{"n_layer": 10, "d_model": 128, "n_head": 2, "n_kv_head": 2, "head_dim": 64, "d_mlp": 320, "vocab_size": 1024, "activation": "swiglu", "norm": "rmsnorm", "norm_place": "pre", "norm_eps": 1e-06, "positions": "learned", "qk_norm": false, "attn_scale": 0.125, "bias": "none", "tie_embeddings": true, "parallel_block": false, "init": "uniform", "init_std_qkv": 0.0524, "init_std_o": 0.0117, "init_std_up": 0.0524, "init_std_down": 0.00741, "optimizer": "soap_variant", "lr": 0.00749, "beta1": 0.95, "beta2": 0.95, "weight_decay": 0.04, "lr_head": 0.00759, "grad_clip": 1.0, "warmup_steps": 200, "schedule": "wsd", "decay_fraction": 0.95, "decay_shape": "linear", "final_lr_fraction": 0.0, "batch_tokens": [16384, 32768], "seq_len": 768, "doc_mask": true, "train_tokens": 122800000, "steps": 5154, "dataset": "wikipedia_en"}
Each number is 500 + 25 x the weight over the matrix's rms, rounded and kept within 0 to 999. Layers, rows and columns count from 0. Numbers have three digits each.

# gate: layer 6 MLP gate, 320x128, rms 0.22, rows 295-319, columns 0-127
# up: layer 6 MLP up, 320x128, rms 0.225, rows 295-319, columns 0-127
# down: layer 6 MLP down (transposed), 320x128, rms 0.209, rows 295-319, columns 0-127
gate295:498564550507468507505510514505496476502456453485472487491531525475498522555532523503564485530498518471515498563492474521531536498493515488518467452486541530488509521515541534525508527492516481511558509500476461472516497499530502543494466510543544555526487477508523457504461545495487499455487520506506517485504490548475530505486531492532482501522487488518450515505511456487542494492516
up295:512529520520495478561456501479465447472496528496499525549523525532521514503509484491523500495535513496536509524479490475475527486529484506509491472490514499519493490513500493509490501495483491513513528507496511500533534456475512468482504502527487498503496528522503488515525468504488479506496501500507563459511527502507512516514534503511516486494478518506515406507505509443471458501516
down295:505503511465526488512493508504491511511539483543524513485527448486474485492517531468532453513487495472505495473498453492522499511500511520513488496506495494474499541524523506465517503504499477537507529494499519528523518532489537507492501504522423489517492446499529479472544532540500485487482483522487529497448554537472524504481531492485457454478507500556500481575507496547520469496521
gate296:498489454490500514528499484477467518501507504493512494479508483528500508481445542486519496492504486484501460503532524510490470475485472502487551498462530504467474497522453477512459483501527492478472529482510509487496536499479495517519524532487481515482445516511481480502465488502521551480505511502487497476486516467495489475477492496526531502520534496504491516468507511507496509502559
up296:465478494504509456515503493468495483475538473501491495533465526520554463524534477522496459502498491510486508500503511496509485453511529473523454477481514520486472515509472484464499468500462491510557511511508466548490508533523501500488490508517524526486491515521505479514517452502539496513492477465509544470501477519504493488552511479487507529521507495511486481495485486505515496469506
down296:505539531526499496502486489489521512498494495488490537475518491527482496507557518511440523513500478477491515483521483494485483487543509496489517499491518496486575495513489498497510494501541502467529507499447520503468448479493531525536529496493509472524504492488508525483516477503492490545471521532509457503481488495497531502505538506500505489478500508498510530495537470496486484520510
gate297:515484508510510481511500506500498495496518517437527500466477513509534477472498472499502464520513483489470488511499489526509483499479561495542518459526472509456483495478469448523499510552475510496520487499471505494501474484480498476550513531501480544468524550521479476531494497503504502525487467499520478498516477477485481496575502506479543467478488488492484491512479510488530508457520
up297:513515458525538498451501480486513524521492481491506513503483471519473539527532484456497526507508526489535448499541465502479508500525551507492472490517504498455484502504481503501456464510519481518531487510501435520492507485500513475497551500466514515466506493505472488513508458493515520490480517498490517509534506542520491488453509547490513554509467513485485453500510490505495514529492
down297:481510496508505485511520487489506496493533486452472529494518522485478487500519525525478488480491484479458513496509519476496576510504503511493501457519500472529519477493493470498545489526562512461488493462497488495506508492513485488526493527495504506502539517520466489492514509500484531506519486504486490497514464474468519472511495504512487509497515505502479488505498483494505499503514
gate298:499514530476509455474528465476536476529486485499500437513496452522505502485511503528483535450455506516467517470471495506508505504479526463452503508479564495528456486523525470537498485504476510499511528478493518488544483522495546496465464451503505509525499520525509499495477477505518504456520513504452496453495477496464517531519511509525462522470494495489528527506492480478487519512494
up298:446475514523482454535504457503513515482475460494491481529491490499475526466492513514523522499505510451500506490528505432512551518493518493520503533475470492472550502464482516475517506511478462496481476445477518478516516493529478529494502467491552518481486485463509511486475466516485528480491483505459514462508504552464525485526508545464455455506515474445534523534491503453447520517451
down298:537476462521528531491552537476526471465480461529470526477481510498477513468538463446483511495475492482472459492471550491504457521508522523510541506481522506515523485537476490514498479496460483507501457526491454509501484503524486479512462530484496527485479543534543488484531540498510507558443515503484488501474544522508516497498476500496512502503502451510469526503491447530521498463540
gate299:520483543498511527472481550500538490523500483491518509460519471474531494453509501506519496493481503506517540487455472503535486515487534525488529482448472474509504530511463494521513516510458519531502514493507487503503515511472512469500511496464527488454486512502556507461532547559485449492499466471498465520496524526495536506535501520542540512533474487496467497486494507531505535477533
up299:487484527515548494500439524458494489496545474529519521480507491502538458478463455516489485503496488494487514540519492507484469475499501495535472466490489471455510483496471489518480514466500501505468493463507534517468469493556563513529504519540535510480465505484511454487477477484508528549478505532485519514517508507489475504519512507510501509503477476504521539449552479506494551517487
down299:512497530483507540460540459523480509501471519503476526506499486542502507486469551439516492547520502532507508530498480480479516515526494516505473503465508531496500484478515491508488500486538551502473504489490474519511504493467465482478510515500443516509503492477504503479516495484467519469503494511532501511523522519507503491461538520491482438493493519473503481524524464467472474514517
gate300:514524500501554508514480495542506532483525504497508481482499509536489557422520543443497490489511510508502523466522502504509484490500533539522490456512516479505509451470509519494506475522538495476484549451549476501502500442532467495490485491500535510478515489488537490492474501558450446465477499538502482506459491483526555454548491529495488470535496501500497486490517490476522505505495
up300:496548528488539528526535524478520476503541469523497519456455527513491483482505506478492527455484538510544553485519487522514516535509513524480486482509499450562471488498495507484462504493526484478500504485504548534484476491490515489521476471496514526504521504497487464508475489534510468477497525503525468460465498513495517536512540482470490529539481502473514456528475512512493470501514
down300:502464536507495538491497409463512516564495539509511502508504495500510513521491530460517518519540533514480494489501470482508504513524472489496516529485468466524494534494482515544520510478501558504476480527445493466471509560525496489489527540526470552538480474486491509505509483506478533448491492457498515479549509514508499512479458495522546488555500524543500500464524537495453509467510
gate301:514450466519523483504486459508479467505504481487512519509539495508486504510486500450506522513487548525488485536464517464490468481501471475496468507484502512476530500560505533481472546499533462471502481506516498437487484492457444501549468480541482486505507529508490486492506496539508524521512479522502471492523475458503521517498503482510531537533472490506539463513489488510500479516448
up301:530516499523515476526471499566529548454474466494463505459492492477533440499491468487494531511505507505527496524523496504507494481499517548459556509520518516508528499528482499456521498528510502511462513494541510482505501486455518489504555506501481512508543488476482502481493562494488504532482509530513499444519523478480568515501524459499528508549524522442482461501450482526510478497511
down301:500478470490466546483508534504493494517473502527533471528501501476578500545478487502495446477527521469497474502509483485484501479511499535513496515502472480499489510527521510525525496484493480537522473537506519479527508511478521485479472522564490498485498519508482474453474477485530476451496451512465488499477514510482500508515475460491503487454535498517514471513528472530483508481466
gate302:474511558504500470476444479478487472482497492482512495527504519496520488472438505456506494457484497490496491486538485460539498520514471505501472502528499524499506473495486498483552478501456476513482500498485484465500512494504528495502511503488484503524490553509518446520534521513477502530509517530480518560522516520499507509467537506480539544520500488513533510441520485483478532502519
up302:481502536465470529487487511507475464479505509533489486549470541510520478500461473500475520476495462478511460511498491520471495521493445462512500459513511517465491518527483507475520484526461527530523464482481487532526490497558527510489519493506459498499493482464490491488503500522517531499507492529485537485537528553487517504516509505452520503481499511508514493500523475495495500503504
down302:489495547527512503513455499549484477466483497471494514509500536557501437479407484491520536515495501508535512497508525494526511500493494520493514503487505524456497514501442477517512506500466497497485486498454488492513501468496510473462505489499449524490489501517518501513512488484502528521552481499493529502497519517497510514453505487462496490575498498496492514478469490479539497489513
gate303:518542474504522541483481444514469479512527472478521433512442448515498473488503512516542528477504506466451476537469507486497460470483484517466492498519531483473471462500518474477458544504517507495509529522490498485487504536519496567525476505507475454504523472492532463508524468522492500489505485558474498505503492484494476478547532485536510521523491490493488483510490538503481527495553
up303:545452476577489473513553494523520491475521537470551465521520548501526503542483470523512494469507478536510491512503515482467524514486498480520499496472514494500467490524492499499486510511501525483499478503504491518505460501512497499493485474491511498486458518468504535484527492517516445522490541481507478552435499457505500479480472525447486501515504471518500509448518530502481532508479
down303:488502542490440517474476465514459467481498511502538499511514506486505531492510483486445515507514505467483454470551486517480518454496474529491516502495477505512525500505528525488506498478527483495497498496464512476534493488524492495535433466510499415421498513483459481463487476533513500519475483488490520470484490475551486491455446506504490461516500534505521498505531473520501489498541
gate304:471440544481498487518527495510498570494455495499481523492500517536450486488511436474540515527500476477517478473471533438470481521459494560526515492489523523514513500517535490502496475528525504511499515477483507536510502504516474540507542543524540491543505523494462485513498504466457491506503485517490497513512515547492482479498500529506534513490503464469527518503497514486494502464505
up304:505531527522500500520495483555502527507497494489473509533476491480512522503512506507499475545542484530476495519446528493502534511502491478531476474475560520505495514505511491448503443484508502474477508537508489496488512501526473511522499492495497475509507521493555485478502521517451484520512562504550477491490545490493554507536503483504530485534515523494464521504519501480489504522480
down304:493474529492536494498499542476504487527485488511507480492506494494506507512492509519524508477504507509467513472484508500510501453495506467497519513502480515487468458496525488491512454525525488493469494507554494516494529473475506536473545462468527511469492495538495487523478488548453491525505500499560480534518537525524499491497512514550493525498456465490491513484477467533537573505491
gate305:487520517523553504534532478471481478508494516487479488528484515549550557494515487497500484499551506509463492487524509478496512457455509468524553519532446496480469510487462431523500528550492542502500521515532484454443489506478457513516490472460506499510486486481486528485554517511507497545490501525473537501484493476490515537493489496502528509542489522500515470501504521469543545490499
up305:501528457510498512477475466500520504504496479556521483500497498432491497472497528491508513512530516498485494537567536526508503512513478489532478448517512523506501488472530568475467492489466491459470515479458493519520520513499515509531530489501510484468470554512478505474516532534478500504518459447517509510534514512480546445479462500528492525484509518436427527479531488500484503516455
down305:482486513490490520504504500466471499533468544531520485510505483462494504544527520505485490490513509516521528517519467497465534494534548503443490551485472479519563499505481468523496498457497488511537540540555520546468522527518518530486503478450536509540485505508496494510533423499510461496489495499513468518529493533502464516520461502478505482552488486475469475447513482456504480508528
gate306:578533496506493507510509469496471512465459484478481480510468490540461476534483515468450504530528477498476471541487519494494538470484520495469505556532482545489523538536499473487502471440529483495486473472511471520528539564495504429493505511496478480494505515495489488520508523491485491500517424507499497494510505492516497537487490523556529490531494518514464462520513473513486486508506
up306:485475500531536538548486506467497493504425488514499515482480465529470474517503492469509543489522518495505491526498523512519493531478477518498461498487469505514483462495576500499486495472465470480480527479503463555437532521491518515491531513512470518519510450538491486514504494492500481495548503535508487488487485538478525476515531502522506589509481502479500509521433545471435505508486
down306:477491507489550572460513514474474469525500524534461499524517539480500514474495498490468552462528491458522506488512533467480529514510514538499494523537493518512470474460494490468540523485516474483482506551508478478469480499470503538474492548497450496471491499492509499509528498548517460500458483528516492570496512513504544527480492477511482561528524502518479516470493458516522517486460
gate307:487505505494521480487506498482465516491514453489500514485488469475517473547474480550499466507551503487483543462437532494515514502567471474525474504532494474497474494474469549494471518502534464486523515483499508488505410480457513487461501459497556471510500536526483497507443486482415516491481448499485501475528487511459489473479506492485524467533516528523483528529486493504503516501464
up307:487492471499466493455549534497475494476504482449523471488478477465556484525493522504454516515504524482536506523485488494529486508542536503442512520513485482482461492520486525512553526529516504488507481503481501500487437474500482532511509483466549523494502477510530475443443549517531473481496506476516501457488447487503513487531452514510493558479465520490482490515489515542528523493500
down307:533498549487494496460448508466476479520519535498489478521484520474484520531485524537534484477524516495468497457527528522480498537431488507562493481461520526517478511492542491528486496483498509469479499499486464473499529506520535507479503515549527515507458504544502466538516468473490469494510472478530460532513519530527502484455498537492531518520539496461538533455501490517506493517497
gate308:515463519493487471482484485499503520547489495444459517471520534503510482492501515438471501497518457499495507500457552477494516534489506510480509491499516457510504472496547494556505518508492524488534516520503500459503477467447473520506491504508483492501502509487524515520514471496497520537490519487533528535472472501472531500483475521569531498496504487501532506512475508468494533504528
up308:469489476512484491527500477521478466503509529493472457524478523542517520481478509508480517481519494525487471463516511512503514513522519514459445478498475498490488498493525465536508473513492496499507453499502558560463505461512513468494529505481465495525569471483465493559505503508514474488492515501481485477512512569496469543527542517516462481483521508477490521500490495481519468532474
down308:492499521456529510509487482444541479532505525520499507503529507474488509555497513503511509481522486503511481510522463448500485504478517461450526515469551447513484505497484505477480485514506486493508538506510479505479501469524493511487481492486518486512534481487448504514471460446512503452509503495500513499508460495525464463470509502528455498515491501529471549466508514456521496508509
gate309:502532491491516500544506499505485506511533504545501531488480523526515522505466484487483530479486487500507480490538473448527491481525443497534525494497484526492524488485504506509479447545522500517533482529481495485511481483473547506503459486548510566503472531503477489507512497497506510480500521504498541532488503489506503496512512509509514461499509469517532497506537449491506496513524
up309:583513537531493501482477494541514482473505517502486504499484497511526505478491524497454486523488532483462461489505516500564518552530477492510462579469544495499471468489534509501506508501515483546467545457503522493471530506516506486462463491536478472515532520494504496499475483474494470465495515465470510511504499540469513476492522498510487537529497511498545527502498485458495521536529
down309:484522496528463552518509477497469480461439496507452495510485494461540513470457497514503480482514492496482452510535487503501538519503478527482491514519517504495528510535512504498488487461492478521474505503519509485506471545494496469511497516490496459447492527480516472485575448536464496488515481497507493518474539509531494506516454487488493448528484510516490487510514481457479474473503
gate310:495462510488498481502497483490474459508489468517446481468496456506492474519513487547548571500570468556434498475542517490547483509481499472537469492508489491480480478522489526515480453521487499504506469515494535517544485486485512478485511456522478507532503501468489485480526477478446462523463535502463496463495450455512556491476499515477481512521467491566482490504492461499512468495549
up310:550463525477482488494505460492574489495513495482470518504488519482500484517442534508513513528491499466479537510504540482522471505496514437515524471532502503484457520477523520524513531520517503508526529510492456484493443483477515542541508466510472535510457556478498497504507501511457505495521501506536511496496472494477482462493512514486489479527437496505478535472506552517498523480502
down310:525522508497495529482529449484486536499493494510485478481530480525479492483448500484536490494472497480543451499550465496498488441503491514505508550458474504496493494510528494512517507517449493486532489458513489492481486478476497473507531542469482501489552507515492512454469540504528501521519501557535537476506499515450500495460506495500497484489494512522559498510493518432492517496561
gate311:527533516532545507525503522518513532509475518471496474486511481514555502471498519487508490523553540465475516516501514484517494504482497456536498500509502480538469497534479444515502537478475510524501481500489512514503498491475471494488489493533509538511476499480435483486510464480523513493528506486507507500472501475499491437457549477504499495516548518497464483499484492510500497507529
up311:467498471463509511484475492528528482515516557517517464528493501517507490499473484497469488521509500445508471533526535517442484526537482534520442489524486473483486471493518516467511515498497542527495515474483474457492504546489515492487502514520500457441528517524481483470507479499526482500517466482456526523491531538479503518488500474479460505474466499486459526472499525518488516514478
down311:530477396500517486526532522487486521483499484515465496507508470548550526506503468519510494482515486525479473503494522504473468531472526473529537504513495451508462453507503494470505472475484504488465515533460522524442486510520468543476494521504529537480495521439512511507468499479472505465476507521475513489516539538520508508506504549502498497495526535523484478496530468490493523490486
gate312:456514496518482514499486515553489454495491468528510480553531457496557487505514545479464505514513528521494514459498482484488479484519533511467504478475460507515512503519458518454519516515512478503521498549462461535473557478466490476499506514479503468554460525506514497502491494493492503514472531500506493527499473483472532446554469499498502492516500557521490520501510517533527481496514
up312:514473532497512532493548498454505497456519505494469536499494487504496491495486489548484484549454475499519473481493478532500485489479511523566531553485523480498479465488525486462495497543540536444465479444503487490500493506467456511504527470474523509454512522523515469494480518476505513475512494527521513491511489527489472452489545536456506510448558492509492504486471503487481489508510
down312:484491490514490501527490472469519505442493510519549488506456447515492484461511481477440526508489517497520493474482456504490536499474467510571475500470566508491495541515501502498477485526539544460506500493512503497513465489469462524530476539491497512525489532465481511474540474480447449535485480514495556506503496515465538495472523507515500513460546462523510500560523541475481492516486
gate313:483495529498498501525488452504510531535523488507497550517489534494497507450487507523482525525475517484472497448498513488477541546539469484495461477530531514456547515486548491504487467500545521485463495508498527543484484515524506481501483484528568539548483470563495502486507479486491531521496527498473522463513489498489501515509501461506491520502479539539494466457483464461513490489445
up313:499496502517530464515517511492488513451481506482507494453472490498514480520543528519499535456494491480497481446486490456545519526511476524490506521509516487499481504458512518473484478489496491449519534505488531522502521470479535488494522479507454493504505456528497457493496471497526452470536544501424487493471495531469503478461486497454496443502499488486483474498443498468502499523503
down313:507520520439535493475495438507479488480493499489486508500522506552484520508508517474508506482502543480516462478535474451474474495507478494474491514524468485457496515484497508545484529495524523495500493487495531496504476479537521554528538475528470487493495476490513534476543480503505484468467521481517504497537516502491482515508519467468571505440522551488516526484546456506462499528489
gate314:512484497533484525539507457543513516490451505529507473505505542467487494519498484522505501477512466462467473459519558501498497523513487500491532507483482467451516459512466483468484503499502447501490526511483507486488548491517495539520529484511500528510475485487466512470485515508479541496503488503510498468551460535459458501560495463487510536499555461521485502506477482490429543510505
up314:461486493495483491538514517528477491493499501499448491527520490526500505538496502501538468414528481503474516526518478494479489457515495543486465484558536464569517485525519484505446510509503530459524515481482495527445510506466509480483483536481492486528559477485488496544500510552438506446523480508528551501485523516511518500475480484480478497512489438497476450490485481455504499475526
down314:519514518554500490495559501483448527466462513491533493507503495499513491488486552499513523471495496516489514521493566455479518458510489510508543464530486513484530540489523503509506490524543528477460448493470528524503494498495507493510524518516513515468489505526541521488491490548518550466468506501511501490507506491488518505520490495528527514485512479520507478524463562504455465537464
gate315:520547492482541487497484504477485496472518498537485494497512516474506471466511505506485496524502526518454513501491524469509496468462499477476514515508464505524476486518456521503509541504490478499446470520525504485474487472482483525506516513518485488490480504479489489457525500540493502549467473546475486509469479494534497484483530496492489502499532468472465515511458498521497485486488
up315:466483524514460492453472490485493515539498505500513490508492517489531510486463480507543496505526497500470489523497500525477542510508474515495497442494493520508501516506475491471507491494524494458556499481459519477504503513503505513525456506533524478501503484518524500525458456500477525519488472474506480487502510548500523519495467509473523541497534489514486527482530534499509484510497
down315:484474486494497520497518484463477485504536528511477471507512498484545478548475518508508496501459507516448497492505483517553463505497504509496494538503508551499471500460477485517502497514499468526515470512533484537497455500489494501494498540493513497465466518488486520531514501497492489451497455476507466514508535425500510491497471514462474493489498483524515468519495506496501475489481
gate316:505502518460487489493487447481547496516501503486502472454458513491465494499527549513500514540555500478496517523531502503499485508483522501493448483507486544423514500510533468503477492528539514502522560529465506505504480487528536507507449521535503462488544504568521503482519520507529520451524529505532490474520465477514534539555495500476492500539493502500533497485456496484483510491496
up316:475454542522520471447475511493470501481427509484490524507488483510484522504492484500496500495460528514475477505510515522484519540467504485497540476492504492471491465531492506493480517525470513464469482523501500490512460507486519540479490485502514480499520508465462532525478491493457450549546519489499534520487531534482477461542489517585522482488489479483509477509494469524512521475515
down316:472544471496487535514469491497536539484477461523449468519526526505497489476475513435516506512480494500521520530528497503480534506499535521533569495511452520499485461546546495451523494541472475478522457507485464471524507522504516497507519493497495461494537479435534551540463496506508537485525512465533517498476506501509499487483501490476477485529507523542458501502458477486520548496517
gate317:482491494495505513467504483514494507489462497476499524506495480482494485490508511512503496534496519500495521511512492461492521546499494469503506507505512470513499521475502492505491493496500498527493490524496503517516509483530484493492500500497510507492477509498483498503512490476506510524502455521493505505487479494513495477513547542482492481507492504496474487525502502521490508519521
up317:491537499481533504484503500487518509493502553457492499523536496509468500542492533492516459464505524524488466508497523499510492500484528503501492503505480512488463487509513478513500494509519491525500510473495482512483506511497520484481512483520518489490497503493519481501494471495494535499473492504485512508487482519505479520520476504534516519489502506491525507520504481488547509445525
down317:479533502490530528507478525494504478469453544466472455509506502497488532513487499515517509486487512517490473523492516452497501496487514470471477533523505507508529510500546492479479501504538493544515525485488496521485477461436504505476474494510523521508461534491510458471494494507553516527451506459517478500561470528503517478549532499497500492510510543526456513495450490504529498510503
gate318:493499466477495536517495484519531468510453497525492498541486461462535463532554546451496510481513489522526489455494490517551530534511509494473501484490438516491519470536482469498537457473467518517512483452498443521517533498515540503500476535533556489518494468472451456443563459519524490495481510485462470498520480493454528490497502442488545498495487500515440539509489482467524522506495
up318:519465508450506523527489490534499491505495512478519511479496479512485513500483470559518531507469557531496506488470538457495446527519489518489456506493548452476528469540522462507499491481527481511483549492529498504513511493509474478523461479491493546450486522522496518476519479534470496509504499511473485474473466445547465537482471492546472533519494515490491504547513522530507482554512
down318:490475479484464511494519507448483487481477469492520474494468507479545435525503492477539499482516482475523493535412558507506540502531500491535468507492497502489482531515517589513523463499453493494504496481512529480500495465515547508464447492498519519496489455500520454509514486465494456508549504450507502456532465466533447469488535497494523503497492479482463495526452483484470516530511
gate319:508485481480522529459464501517512496466488505526497480490517486461487521506523506498517497502484507547531522448513533498505495500506521568470542468487487486513489495493493476466521543520480515543517502496474514510524496523492479537487520489463493503559534527496500467522507524499471466526474520522460522521519497483503481483517515485524496486520479515502529494542437487474470527491521
up319:495524536511530493495482503484521492568533537471500531487450509510468500516476531516545504499538500507503473545463478504505525544491524504507478465495489509522498482493390493500521493497500539509490533479528515518517504497496481477485507505526524503484496486504474463540450553487538488471470492479494512502510526521514498490478510494453511490499490508510512561492481505505505489485493
down319:465491534492464433521501557490520506515472498460507478496515479502529504511498529519482518532533485493473533526526501501510492525491473505509509517476498537502474444508551500503484504501513480506522494494466503539494541484541496514529481460530478498460518517480511472490509481540495520536475482463474480526507475505477490469481486523474543500464495545529506482509516479559505523426480